From a checkpoint of a small transformer trained on Wikipedia.
Size: width 128, 4 heads of 32 (2 for keys and values), MLP 512 GELU, vocabulary 3454, 3.9M parameters.
Training: a variant of SOAP for these matrices, 195M tokens, 5958 steps.
Each number is 128 + 32 x the weight over the matrix's rms, rounded and kept within 0 to 255. Layers, rows and columns count from 0. Numbers have three digits each.

# down: layer 4 MLP down (transposed), 512x128, rms 0.321, rows 73-125, columns 0-127
# up: layer 4 MLP up, 512x128, rms 0.337, rows 74-125, columns 0-127
down73:150060114171158139154100123066141074134159121166100150136116072116134106060107130138103115129094139117141065157091134072117150168143190103110126116090103115150076066163134147151088123158115159181062145081144106144102097141082153150112109135101088138115142092120111098134079138131131092130082150073052061134152063070114107122073100129138118147148153119096112140212065156169129157151188
up74:146108176179152098136101181108126166139187130095075114146106063127077113118104130138124133143102106077072154130106176185116212122150106116111115128179162185113041112128121168119105152094192161155139026150128135126081208099164100121086128115136108109194133093140166108079097131130079140079137124153089107147083086128203117078180086123097128139165162169167138097160130103180093121144167
down74:207153168156160150110146090143180128109129084152156133128113155163129111107108165074090118129109158139148113144179036116090064114119151182116172139103115133188038133143099082113049119132152127106116165189128121145203088105111107143119121079179134121120077142070122141159129147131117162102201153175195139119176190098115123117127115119102111078074092113173204160059177149077085089076026
up75:094091165142094135165060083143085098150155161109123133091147127173109133149080084076115145045172129147153186115081139113126115140125057098086124164092130128142138137144121085125156178140192133173110130126071138112099172088090103169131095134152127150155131181136149144120124106111142067165126117153057108158118154115101175155105158166126099123119153156121175123142204156204204077130127
down75:132117077123164128150140108080116151114153132113176077169125115112123135135109130158184143119152155096101214125132132140078144146128133086165080183096139190113154101114131147105102095150160101188091089068141136086102062187100096090125133113102143081137134118159138123133061103145111146113110187122117140092088094138156099155098014133138186146111136090141111110167117151120167150155127
up76:146112109045087151133107090129144086108119139145171134116128136164151192092135107077201065155161169149075084119148096105105143181101133137139155122166128132136113117098134136144095140101144153142115130101147124117135194113108122119102075114160158151113169122139122147123107159111154111091135101138091142130140150138119139095146065124143120029077128206058109114109118139215165148087122
down76:122183174158117165083028118127132109168105102137113120116169131156128093109066181144169144111116139144138098097158192122142118147152105074109126138101107131113123074191113162083102131120130111068167157192155120138114103132150113133115170163101133120135170104125166184169117129107055143178107102131095134148118072167062087165076060097116103104122135133174105162147199152120135156109108
up77:136138145168068107149134126131154084094170173106115176146167188102128152095144129099090123132113127142066164156163150128138139159085101113081148126149134134151141141145044111138141150140121113123135182139105117133121058124144071164104108174095105138108111057178119169121157149134144137160145159170081171097146097142122150058072099115145080139093127134113097147134158131129104122179112
down77:188155100143103113131082103180143157113100108129108081160146127129127134139140128143081112088137203093137064111077105153188125134136151108156140159113092086066144130096110109112114138113105170124148087086152131153159112132123092130200101131191167134205147133172136091090148112163174084125134166138118155125085119145112115083103126144078146133132156136170144141136152102104143090133107
up78:082191139191182152124175139133099172149161169143102100116105118073079103097127124103129232074101125110106146126159136118183147151113134065124123132130133151075134095130103170120151124129144167137115106116135092156143160115142136204140104175097128123163118089117143111143159092115149154102136118146132122138173114109112141076143152144077156196137091201191066115205143091156158090078132
down78:160105093093170132076087088109179128117102115189131169144111138155129146166128132131083101156141128145103121124124085138153156126176132182102065154118145176145132156104112123133148117118154116079093128124166098105138115127101146092062144111149136149116150143083114167114108130148117101137127135143117187144162077085159179138109159122179105131149095122162192161089153142070078169126080
up79:107101161166099130168170091119105158128078089155109056124117093115064127100109077181194171085151059137136100143095092128144050180082190120137099083149128122087119132119152089107097143073127107127100147150118100155094107217089170105119134148114142048119125148177110119157169137119157128162173164128117129165126209117134143134105086110083140145132132138050126138122126156128085146148179
down79:107131111126165159122110122104167137146136148167115102168139112160116156158113136086168122100148128117093167110173119141112126119111165125113139183101157141131147104095201119183154133165170115145137121147188137096147096173158150125136092093071157104128107112147153133119083095150089138147084142153165184139155098137121118185163135174166116143122123173095144066155141121118153181105097
up80:116154085086084129092148117125165125118143095083142136133167148099153144134150137106114179124117178092180180115136110160158054115168107102130110131150151151147120148128115180142153089099110158132149115175147126081149183102161042138149142122089107085155135132168108135164134157137124119131097122179085090125134172091172089107081120143175139069087163159127134113078115169148129104109130
down80:167134142103116126067170129107138066093109114136080077128140051164191052196127118154136129130121107159064123158148113147127164153098140070122097096107163086133088102168068173144139096144193106127131140181145151135150153069169166171114193095152168148253107132131153110123170127131137113167125053101128158131142115150132147114138131139155101095127186168072146158085169142155125113123153
up81:104126169146108090144129177098138084117098094124116168155099136115098129105135109135113120134132164157094145208062131173114087065129104092150128156180098132139129132140104116077132135179136174193119130167108137145134124182121085128232115139134133110170114085113177169150174152145167087152142137163058088089057106125077104087099194141102143128097127158145159123112097114128071137129191
down81:161104134124130087170085109082177069113116111076110187108206114149101152140166147109111119117121119156151139162133144115079194170091161134208161090140097125088123090116097140124101131091083144157185095161150120145165133164130098164145116086118105151088165102088125116091107094091122129135094143125127155144150119222060083094117129147091099120076071177167082095162121093133151114203123
up82:146102111133170088149160115136143118073115156103138167074086197103140081123126171130114150135107130090150131116128136196196083109208186149070081136111143058128163112094115091081089224106171085099122126161127120123149121113110099154074101102163117154142128156124140153136117091109157110093132152130136179169193072141141097186099085138079090165155065155098086142125133129152152094154143
down82:134141165128164104161081151156126127169162192030091125169140141113194133127136123157161071217183128091127125183133141091136136102123171115120166108119181154105078156136069164119068133137133148093142174113106144152096158141102136191129150162142149140152193133142104150113142105111109161071079101179097190117139089104066108103062166177113170111059108132099147125118128152156174141108129
up83:181151148120107152136142055141135053097080136097106182138184132151083132191136127119133127153134055104098225123126075207150092090114130105136145189123099087074138120131191118158067160123144109122150136177091119138109083094127078167142163164131160171080075175129153057151133097161080145139117136172138128125185151161133124119135112108123200097084137148129110108134096121140135149080151
down83:086135141151105127116115146089105087164095102072086145079130125152099112192169105125085175123089149158067172127126121145136067085125187103080107147128111133108135150104100095162156150139178147156120160170098063133131086055158090123172095132156121098166140117127082120178099130181186160136131098134146136201160117090189081089164140144088138158165083145115211083102136093105126168104153
up84:157139124161084167157150124129163157108174088089118122173120112136128134065078128128118129133100153131109124191077162178129102104173077183119143164142127099108127147157110086162167130109135144066073072123122078112154141180126136138233161120142145176126116138103206115133150199156223194136149140123174108142130162128162069117132133101100119062117092108159155050102059148147103151098104
down84:126162124124081141180155103179111144138098164138134068150092126119121183143161111147121131105144081123135154126160108136123153145165098143105127080159167163105165167097099141124109146125155151153188199097120113138159145093186134139128090123042152149155071155121091163183106089135098131148137111122104120141117175149091114138179188111134154108142145073094106118126136101068129143132102
up85:146136170150172133111120117088127150159131153133126195124106055110120183107152020154121183143166180161129056111143139141164191211147115129073105122107114155129103126117137151112156048127089151106102146167134152065119146166102128108063137167230125173135153085172141077115116178161144144095127160105184086111148098112101058088112132050125145097089126131161106115101121112116094126119145
down85:092073184120120144123109151165160045143114166149136079131072119145087114115090085091062156143192117126133074120131146038187130151142127090102153149096086089143139133136093114066108124156192130107111204131155102124091089080104159130114170132071116128141192076137160151098145121142140103071158127153106133122139070055093143118109127200207125093174132086158148120125093146101189111185116
up86:146131060146131110138152225072132123091133119109100181148134144086051175120161110127117157154117088090149135134132101199072164094137137148093131129084135117142077119123080144127183184110132122136202129075143140141137143111111180149097081095081113130123194121112111113136125127118122137126100121124114104122158135138192093136060133145099127124110128184116024125179107097089088110133143
down86:107176173101098135122115116175165136191137114119126131154156161160175113132100143084148149077086069127094084131156075139137078159102143164116118199142136163160138149164137100154054097196149148086088108124114114117131160099164171083152132196114120113185088115141112130166131151131142109118191129072096134131134123131111124154209093046196129140123126122093124100082095167130152105144121
up87:160156124115148216126134077113100077151113143103114172135145131097160121144120124130120147131122151099137084069160146118097165143112131119118133140127184175119134117133130170124185135104127154162155196120103092075137142091123133108150165091137110137173164086181132116143130133093111069118103116089107110128139152145113154085151094120166128065075144150143149097086084120083099102111105
down87:118083167133116078108116164146168137125165145119119164080113133131111126124118135093109129105077128120146134134164154114172161153105189093105106135145076095116152092124149078124119132135111115143129098112134186161124099093192104137106085146115154158074143154079135157146152118176097136168188206088144156141163080103143098147108121135092104155149096090110115140143120114166117136115151
up88:119103118079086149083125070194108167124174123092108098114167153151134138142128110132109178138127117100123115115145119132127136063123068108146151111142131132141125121141133118182135104090138139090119190130079134119134154089045134149137093132143175161136180079120140176114115129061122181139168145182134130154121069118136137127085109085107123099110140145151102125140149128144107155145138
down88:097096130172083145101133109133130106122144184181116092123112092144172088102115133180096088098084160166192100109158147138135055097092174106112129105131122119052101132096147122101090113190117169128116104121103160105132179132104135138168193115111067152110114107110125148115144146120091173161166154080157161101133130177200113125117060129109164116147116092156126119168144132129158180048070
up89:178159129131113186135077128089147128142178190115038122120169126166129124144183084105143142125133080179134130202149148131141132172089112099180163126108091098117112162102129124113100172123108178149109171137173151166158156151124120134162141098149132138069147126106125104085194129112122129065136139109135138113120175109109109104127141128108099147125082109135179082101097156145161093167138
down89:142181169125115110107166129066169159172229131066133081175190171156148121128107097153185134195115127128114153151081180066139119209205131163130147133152084106093146137124145075140086194192102123152074116153120157141201113196173173113104141108142125083073093172123144074081169104130139115106179116136131121045135131098137157102080161143144137105133123146107126076095146171093150070179160
up90:181131163168120135085089164151112097126117170145126171166153102116079176094172154086178130135134124108207108057109159142111096117138147125124123116162131157177121121135096089192064143186114125095138115140101129114137090158094158095160132090149099112154141199092137137176022179141114079069138092082112127161074119148121157145172121087083173109107172173090104159157131106113149150160110
down90:154170204122130182068194060111142130123127100051117187149183086148178172090102100165111187109181156121140158160130072142156144075113154139183126177195066134147181121116147121151124137165082107112129152131187118177105141119072082160107115170156141076173155136111103073127167166100129146102178126123180107090158225158176068088128152096174122147135125140115129120139181120140159187068142
up91:146149072125174133128185096129139138091114109067136056058130063156089141121206121125147205077133131164163077130104132162113190147140138054173158091099172096148100102146137137146114151158134101182107159159113124095063109084093060105140162167127099063127127183108089196131086133125104167135147150123137124173135134129144137130098170126136097119071162151159104140094078225129085047157129
down91:118165129143118125152079087139173101149050146121117124145111169132102176133090166122160153117144155151116167196152147052138117153155170169134137125111146187094104160104178112098114094124140084118106085087136127099131159139182137156111112164114166141160122143120121134235150118182104130150083094092102154069180164091130116156085109171172154149177146061114098121120144162165106106068086
up92:165084158061105101146115112187087135174109132092101155110160098098160110091180135145109137102113127101135086109122106084181126094163089071135103110085163126112142135145114143140104157139133116127100164088139142117135076117164111151177116150150160099114090199129112150115091116209176130176168153137134136141093137082162098115151152131191103079099137094135128140127126142116132191203097
down92:152153133101126073146113109085072170110115142154164092115119147141159078102131047097146159093158154112096068118102146091159106164157168105118135111093103131126110132165141152157120107088159165123131127110156090165182141136070111087105114158178123140109137138103145104178140107175165116094111121150128109123110109146136060164118120125105069174042126141087148117070134087157136100099132
up93:113150164108127134111122176126066072112128104126103129130150161082038112160129161127060078081146117118110160098037158087099227142132096074140159088112109118159103194184084165047156161116052183150143196160165176166159139141132110132126116209167123136136130209113172098105094108186150114126136124083115149146113162154164134099162068140145132121118177150145112124099111143129141142157157
down93:119089108174162088167114118166110139150073120108105196141133139103115144141031182104164108131132161083197118125094142131121073132122109085114090150131056157132109113120085151170177108222179112115080051123113091127083122079116120122138099112129147133130036070135083158163181098144062132162098151096120161091111150150119121157133144150106162148138105104101129106078233107140134170092167
up94:187097159121138106112137116142117064166144114110097091111176093073097071109153156108131108156126069133202151073134104119160138132127155078106176139125189105165116161139101164136136161121107109104109068131133166149099157126139168181122154065154169151101141113117117138130101128146040140160104131160121145123128162121201139146100128114083132124110145135151156108124115164110161185139130
down94:040114112105140159175110145088235132116152158132124048166095109203121121089145144115121160155067172190109122123112110126155094055091182119136143132113085079145039119143116119096118120132121139133109168149150089073146165113130136115112111176122127113150124155136143165092159102181098093166162050104149087176089141091078083124188168098167117101106142168156148105061079161137121165120191
up95:132124148080120129098182043135044144166106140095091146152138149137126183140147135114164092177151157175139163095195167152113152093146155120159147171138159115146108141084073121089160151121093123122174171135149087109084159103130039183122145143136176124070106105088048147138111133116180114179190146148203143109174111106136110136177149098056059115140151114129139121195096138144126070116154
down95:115099157111135098191152181149099114073195135110105196097110151126158096154072113137090113168173138129114109154147121061069156148102157132087186081106017153199133153136105164134127122169096129138091138143116126135169128118131086198112173136156110147116136145140110124077116090118084084128153138094165153200115137191101075131113131103171098162133110148242120066125137204104101170157166
up96:097160082163144135134107161104101152135109160141135111115134149127136135107134090146144162128147119155130114106125144121205097110101117081221067125147087109086130145144154155108134104143132181085142200133089107103074143104137101175158138135106121137127118184096065114128113087140184127149205172135126127090138131147086117114119073134164118157137121133115144100142165119150137096164162
down96:096138092090126147168155119128136151117141145148134116116108154131156108127122081161201081178171112118125147116147209132130140094155150096144109122130101144127151157118092129159110141212153102139130123149137149112135100090095106113124142097146130109176162076148171104106143142114121097123115130138094138072163121133098103137136122131149066140137108191144120139152114118122104139116122
up97:191133173106166123094149198203091117102152073078140132147106141102073140203124145185085085098108180173129136106138155113120115110125108133139115130107128143128106143104101107056156121174130101101099143106128061136183112060163097113167083124188133153123098177116155154114139120131088093110096146165094173147151120169153069120095186153149151068073102112115113163119129110151129095160171
down97:146086127190084133147108160085160121150123156146028144115123166170100062178144149110125123122160095126154108053150119112141173122142141055154187110162146098108126140133131061153133150109085118111141082193132109110152143124026115124162130084155110147085178165078100163159116197145119118108126184153089106150108144104196199108147125081066195147186144101190171116117138149110221138079093
up98:161170135145148124149146125092153062107129108148137164149149130068149084126091155177114134134130115098094148080127119118125145117125150136168097171165100177119129148068100128149167087108130126114145102148136144101124141197129107179079124176131164121121113118106120117122128094193117194082149113110118109074147094139111139103198134114122073117100138175127145113140126086119108116106092
down98:146110105118096143160151110119150091130175133122102140135115124153180104116111111128113103125138099118109108110147144109119094125154165133133154170112085170088166080190087161148174149104111103118143134193135099154160124092147162116086087141074131112154159179103172144165162143107115147128149083104133124135058059122078158141113148122070097148151089161159149117088103102161158164080107
up99:157129150095134141120125163068108113106192081080197126164108124087101072137150143128107170179095121140097090129124107182081153092134107146159132092175113155147109181157145087132186131146110155132141148068171134159131065129111077146179166144148058138109143135128067118124115136140116154165154109083166175143134136070102061155092178054136115176142098124176119127129084101095130118139135
down99:124129112183135133089157106130126144138065150141133100134132105137206124092187090132170104091098076062141098087152096055124081105125129127109132125085107131087163087103180107148110093169101099147152125144112138121092168132161157093092091112083115127126125156150133181173174102134095161149101149141047104089094182145156118083173130144158147110129158132133144139086115108166100118150162
up100:128113128141081140131158144141109206138064160071108127126124136134119110106133057156133170196139122221099137110134093219127134087124028100124102108199097152117124085072103167122153136217149129188085115111138080116127107121064151169138108177147122112144099132046104138184098165096234123136124128100187097182153133119089065195149144147170167139102054141143137167074068082139108078125160
down100:115136045107139184214106107195136131088171139151109113176096072132111179150163125121114112091154119093140113089152132138088107114107137101091148095086098142165088144093083099142190178130161165097169171096161160119098155069150120073154088180103120184190130068119146133096133197104104171174143090157142157155066064149119126092185127091082131142109177117166184118102105042172116126139139
up101:103111150146119121083159160187129174170178114150150167172104139110113142058099158163132083123111226147119150127130170195129146160107117111061073125162129156150207117109131087137050171145207149149168088147158086080130120144146132094133126095111110120140109117106066149138079115108162172109129144085138134146124114155115175081080103067093124125149109123173149093099072058107125069118167
down101:148102139175116103146135137125140148147077124080147123110145121117127125129175119145105115166159127144170134126239109089154059091185079149092163133100151143182127177137147172099089125160110161113138092145111128091095138140106123092159158143068120112143171057153094123180136139117137131124171126125176113109140097084111137132133150076145108149103131120127176097113154161074131132146105
up102:141104093138120157135115158135092149179146068131127091082176133113127147098158082108084114109166127153132116123159158114149118177071125089130145099134092157099175127210117130097175175115131141082131162108142129114137141121129115131108169129121138120091094143123124094150132118131120172131069121115131119133109087144089081088128124140138115170120094130172158098130125129165107098169151
down102:082118114067081094142109111145140150090122152164107111167019140181101147136111124153101117109164087116088110131127114130105127095127124169126095129116153106122162142121174150127152160131151121108153169112103168175133133124121163101116128126147103144117138135128131185076121034153125101108157107102160116094140129092176210081119112136152134127151154147113121152102132113059112115106092
up103:135142167152132075162110110173197052121145082113075152099148134114092091155035037107131142128110138163141161120117188127140146124120116140081153058118078143171131151129132094128155141147150080116140159112141143122114103075098178149139100104154076083171095128133116167096121118112160146114142132165198097128114170165081132095106165146184205168121114126127117121188157146112168104135155
down103:106137118135155185133114133146139156150174144185106034106138082153130117155098110122197100108123152128119170112099134170156159109123146165147072154106122132088139133158115129078177120181170096139102110134157116125087105132064129069075141096131130156126135116133146140115074157178090146084131137159080127101137157150128119153155108089164186131092136070139134123153081127166084095140192
up104:129137078107094103156125143153117165181100191109127212131145104108142127112084153147162147113126149110158093178141106176110138116166183140126097172117235133175139116115113123196070099100161121100200102130097119097121096127150146154136124134125150114161132121104075116128166210138150146188103152097103063204133103114137142071140135124107130123143138104176150094173088092108127156119109
down104:145163116135163134153137099120106143064096094149137143168094185161112136071130191137077133168083107111134153140142130122129134150135182151085137178161105193080125152092132112122128150116126140137089154132094109115132102141080140133136097144144147140149189096166195144122127134142141083129160135181154118127187168130119176127149123094153110120168140149096143172130129120117103167140159
up105:100103162082156152116157157110084078105095182169143188120202124129164107083126148130141148133139142132139174139123186119115074085126193092162168192161175097121134152151137170156127168147115163098098171159134109111133112129168112219148143116115104146106085092141093187107111129182131106152131117163078143113155085136130146076152097103096097106107161168068152093130135049086137117175102
down105:099104113158121150120136167146131192146111097159171151160189132128123147136134142132101191173139183158091090081077118160163175147164080109116160109123147140149133140123162136097110134090164145185100132162144124015164133187127133108134098098115131121101095176158146129107136193086118156154101180143128145132136150145094139103144110047111080104137146160086157158125070157150076127166158
up106:212124095123093109152124072122105117196129081121128078063143136081109099171075121088123102148147103132135103180126155144150131107112130153102070173113109094127093081164166136215193174164082156148082113114154099143089136120136144155133137086132088129089169108143075101139120132149136124142177119116115134187150135116119197097113113087135123176103133210151115061095085183109074173090165
down106:092140133145118077167148154131103139142188147184129100120124126158091044092135136119158117125146165113123063097099126138135164134064123179129189152086130172155119092154121120111145071117187140217123047123148165121122136105071097188078091117138150134152146112166122180066113208139129064135192120070160041105179139155159172242156095142155110131125150124160154161127124110176151147066068
up107:162139107111132128140093099088135110118113133187111154098106133089087171092111138190146137109128143100174192149119098123205180110120124124130166133107090097079098124120140109077090137084109134104189091141129071117181117152138106166104141192115089139090099111163158185123103119068143146136146131082152156123108159163098187128159116146093131180121104150177107179145133133140066128142181
down107:175103138122135106053134151124125109151145119126108147137170130101127157105116125170108130116133131119134126092183208138174140105164086103149142141121183154156169134153145172066116127148160138099076143113116150168112114173116116143110120107123107197109133128121158126130165204143113059143140105171118102187156144102185127165085104113203132107133149136123135146142134167118135149164145
up108:101135088135117118108150120101136194168084137084140112142146083134145112170175118058146123096114131134147177192110151129131156152072131094100133122139141161163149166111178127157116068144106141111166190145121117120143073111118099063130106142199118148133086110164138124125123090101119174163098092110116141096126142100096093159121087161139082145127104166152170109117216161164127109155123
down108:133123131185149154170139132176108169172127144123109172152134124098149116171133176155092137169176094116112106077122156124110162145128080106082141111193123111137129133130133123157142143135091141107129110126106154147162081150056053132159093120163193189153136080174117049087134116119134103054152143172122126166100185112153136126088120148092145074184153156107083098069149084127117096108124
up109:085094103140141157136112173169124098067150110118079091127143144184142163069166177127122140124122101114173131078161055079123151090156117166110138165088084115095104122169120178126082100109152138150161147165142171142146100146108163120120103153103143140166180084145108198146070107153138139122200066149138145116083159150154107168082149134105156094107174135130123111134117148108166114104135
down109:098154167119116150171121200110157098125110100097180156096175133163083168185148152141089157118133120103139137075160103155113151137105106133169110136156108149123148151186116153135193139097115112174135123146100138152131147092144149130094115135105160151155152081095116181127107156134104140099180174111141087114119130054093083124151168175143122181146152102098127138106114183122135080133151
up110:089062150154117130105068114137159104175096097146153203217111123166136179120177105161152121126139128126145219117175112049151114143130121163081134098098131131180083125106126115084133126111113151140173161126034154119184114099162112161151113103094129113118098129177105098163189142122130083118075092182142102106139160149119138194113177079122097067118087133139155126140100128124121171058105
down110:185125048115103166072149082150072167154136089152152080140154147096130162123126079108149157140087132095113094129175099088134086103087148084148074150126129126141135184138146171106167164107135075108120066114122139119065142123163201104078103117185140178180160113099122097169105210133120159138152128127132177156173141151159113152150153134152146179122117143060122133051199112112113125109197
up111:196112175175109103138132080125111181136162101106159155101136159078159115155189184090124089139103143087133111144104176112122196153052134114150091120110152080144117098191153124133181130099138135112175122090126072135141140143107163104174143128092138088120084152092111182093147108092121109119130156149134185143129106171184087120112127156165080094146069099099186129090148174152130142100125
down111:095128072100159171154202101113106145072108145107169145132070100095154092100151163123116118133126085098154155154124132140098047103134123128072144115106081093091133122099101122153114127142094142106118131086089074122078065110168123115179187148115125154139120194131151128176130114097112152146164113108090190140084097144145139097124090109132241084136140073137113121112119087126116083131171
up112:159142125120157089187068088144087165225147132108157138093161136105148074134154109156161106121126094149150092139143117108127065121137140190197071184100135137133119116167158105060107071199162085060156103043105113120094140117113137080123166088173182139134107124106113142127150173073071109108150132178140161086120088135093180148092185174138033160109099122110171070193122190137101147158134
down112:126191191124127159121126104164097090067113107044187157058112105144147140143131132082075073151182100082173114100133151112022112096111133169201139141166125102122142168119135123114102159098123108163147188112128080146164118105077107125085129180060101065116132102143072114139137146166168086131126117132143157122138134163137051092143082190151089121105079143167172228172135082156134206175144
up113:079184122138152109087111141147155147079126064132205209207111186122093146112178140106064115154102101198141079142139138125114156124129094179123191101124121096178117139133164098160129143107157111155172121168176162130157138201150133142135149097091145075133135161142113123103080114088145107116114151164108116114136163157081128094079166082106114117169094086139103101200137103112124090148077
down113:106103121120112167128111173132089175154166130114128107150121133097159125079124156100195166127151124129139125138118101174119086056156102193116114073148139115198157079179154131110173129168106174127120153166151121098104113113053141113120119081105072144102130118163121072128136131090082164138114125133119187113098105101092102125183135139185125108148142098112101138148148097130117203138175
up114:194113113056133072148147114166163099142110161109105102108088133098135089109136106188143177104157112163083074093143099119176047071103086138135203132157126129101131125073154140145083123199187112201115102122143076141112127092100133162106174134171111141081091146183105159107060151088140072107124102123112152196120113148093128088099136117119152158130095140133110057156169081128151166154051
down114:141110111130118142164155171158063159104089047137183085129087138141201134104137110103186117086147155151094143103152110150120033140133160188136147127039108117185148145102083103149169141120178126154135213187186093135137139188099111158191056119151094151177087166117127142101099099112099143130147134105094153133123090180145172135147152147076162085106125110112101125105156143110151107147171
up115:106154130177182186169076118181135114182131101137135174142109109058130166188166048163132148124128146145058091109075095125100194137112153154103111120101079138092093164094101166147162153061086122110151107171102117157163150088153160123144128126132187084149160092186087127139097090111150155133161136071056164116112121165121170133073158119097129129142161091067141144169127176099104108045120
down115:064184102122104157083082131166172209070136134155123110150136127116160136130162145149152106073212148135123079133133113123178147155125183130072188133113194058160121049151165117146127069125135153156143062121141145143110091097075104118076132091114116081081170138108171125144162078122104116194163108096090080160115140085080127117081181070083118131059194099139138049144109151143179109228047
up116:139155170134101110150154115067082089216144166130154178091133096096129115109180126093131188109136194096126080114122128185086194129147166092156052102124107147152135162070189125135115137157152096150098155113161137099048203109175070120127139130096123131152123070153086164132098115180142182179212154123126115145078119089116116110119159093080107153063117220115080175128139169111072092172088
down116:148115059130145114141150113131128056106133079083141133180109080133128107174103135153171113081119129134084134156241080107154159158204203139124163090023088130149121072148109157149056137131099096115141130138172202177073105142100141177104115122121146142138139107149068111096182159146132091198172117072121123095151066089114154204092080055102109140181128061134108160093132104155170160086159
up117:170152131152166085162073076115113212117135176114113124128114093128115116117084110139148077105186077132090141149102130096112198159088113114135147053185081121136154092085123163129222129131155151138151185101044171145150138098118072171111076102156064187078105132135120152140093123103106146125082135144170111161113125166098099129121121105115115151097184145160130096174112122130187170151134
down117:123162112118148141095122114135143156121116132089097153108109121155143149135136060131153091053129127181080094143086134115159149136135142072141121215147114172115169092178146140115050095155155135146126051091159101127036114078183186113156092157154119135075133064135168164120194114114107158165102120090130147061128107131106088124113137109140145131145158134115124139152143088152123112109119
up118:138124146159165144163125165117110171116100104184165167131172100100094149127110086114120140151117089119101130175132131136188085164149131106120102130171097107147127134135099096128128134108101117104121092114109150193144131169126077178071096165114094103066140100111126076072114176199106108123192122167117122182175064150148103084154117103129073125096178109138110140133125121090144163145163
down118:182072130106119134118127113095133158113152120111106162127128115099149131151153167158117079201076094103078110066130148172172103123135119079132100144113154133143234095131104162202112100107132127092121147107079176133115103122140143175139086101152122101184118101157085148157126167073092116173121136107015185112097105127129148122166170117154096176120182115111144095135119175138128123059119
up119:066100110138139155144166118132160066076082161147134162122143132068123157139163142145149142156126088158164135059115120116082130131125125174127146165174180129153114111147135082138171147176123130090171122100110095132113184146116160198092221141189119095148104134070045107076094150104097088158076115119153132162129167159105141122151157114181139162065142139098150186137165128107126141097138
down119:145100150147140124146146090075116127127106131129148094125115148136108133172108094130102128163099089071108141130088130123082106088133112143097161149122148125072121132134115094117146120129107133134133061152109109137176154094106145052093134118087161133155146151081152129126080135140123110114115102126085123137142152126141088130170163129152150119163145099118134141079076120137114104115094
up120:073160128101157132109162127123123177067135121161133085108093130120134169133165098160099124062146166123088107108156198152064110122078078091109164109122128095195116164097117116086122113131138176106123161142067162141135136117092185120143149111160124157137071146153178119105126199176146148150153094160162126118136126123137166139151176135141148084138142157110143137137132129100153063112083
down120:186124133169121112167130115157088139136153149072142128161120151119157122162101108139100109154144098105070050172106155092132119141147113096130085124092128158097147071157124125081137146103116087175072183158132096150136148146173140142143088130115109090064154136145115148093133073145086127107086165113112149145113144103144124120137158093156146136206142142154159112161076126154116127103098
up121:138156210229138137112099130139144081107159048133112104112142117098137084137170144164113097113152198136081083087131111140086097137107119142153085084152108148243140044166181196117124184139142116178102133082107109173118118102106138087136136033137190156107079155177097155077150177103130109138189150151099124136137179111124159168074153116140087165139101134136106187128108101104074063118159
down121:112111139106155171121136134072194120095111116125191146121144206089096106105114129126154139122126179148104100140104142121154090189161093101050137178096111083113120135129113097130104128127162198161123090092128082121127091182094075126082176113098111142121084136172072094103169105089120111117084133122099129175135130109152148138084139158111136141156146169175113099070118149074122151115133
up122:150091138143107087106122077139150125094121130178182183113112154097134042115200145122138097129166122129085131115148112081109137122099106125078108127140157183125097165134111150144120078150092149091176120142145127109157085180134172140159134111107116150142102093152151107120095139124086113113121144136147090143147110162235137121192140121159149123138116122104141080155077095127152137126128
down122:152161085122131088093142073132110118114150096115167132174162138112071141103110150099118146157173107116196117145145095156133122145085142137148135106150131120134158142158164068153127107124192086128113135174189114163151115130108131099136079125124142091152157191147127093106107149113178132135103108148118176134130099169126110177102169099105119154129107117101095195117145138137124136097111
up123:127128101151095152117095079157056136127119108036137060108176199079178115107084058225107136151107123086151146142160106169042084166110087155037129156133099128135089108149173079102159078170150119154169107108053141140231085161109141102114137114162194132159119170132135071174132167119075087118102154132109113147154105137148095156065127178111153065137098225143169166153195148146114107094146
down123:109062123049157122101150170103142216111147192140076168151082103144169119105071142122193103104137146130107108108062127038169129067118121146065134082196113175181136128097121162125126157182091155124120153081179136184090161160135122148045136160090060086019102114117182096123092120080103161147111101071108077161158103132135155121127130092144123139151170151106168121109092146116150140085112
up124:151150141189080142167098187161080117133119153086155119082124119098081122080108153188126181130131174101175095133102094134138115176074076148153075138104125155185114112113111118094151111131150095133148165111141109136119138045053116121125131176093114138175114156137150151108147160104125142158124131127094115133129161099123112123105145169128192117155096083161144119188104103119114151123094
down124:152078081088159145138160160088131171113149142160060097146114131124119119146130076102114099139128081090061116103107140135128142074135158142094128110139124169115151129141072125161183145087122149192183140123101143139156086190132133114157128102054199125139109105105191137108128107115141161057105138110119094115146161114166118156158088083068099108113075124139113111129080150109152138139183
up125:133190130130118122078140111129093168101054111139116125122089172143121115132102113108067077179131130114084083074122110088126063124107145163131163168168153149148136202137078128161178088124143114208124072178137061101127179114129163098137065091134099155177131104122134098182124125175132126053213077126066101159144051145190125142143174113097172120165112207122127124128111164097079096110105
down125:097174148150170154125098171082165113163111162114076110122115047106154077113098100080163138129105132076090180109169094136084072083122127200064109158158083151083151103157092144125140087130061139145106216156103097145130130081155140065158117112116128149179107161123137139042123076116079119173134087071131195084145176095150099122101088180203119138077141064181123115092141095095204122104062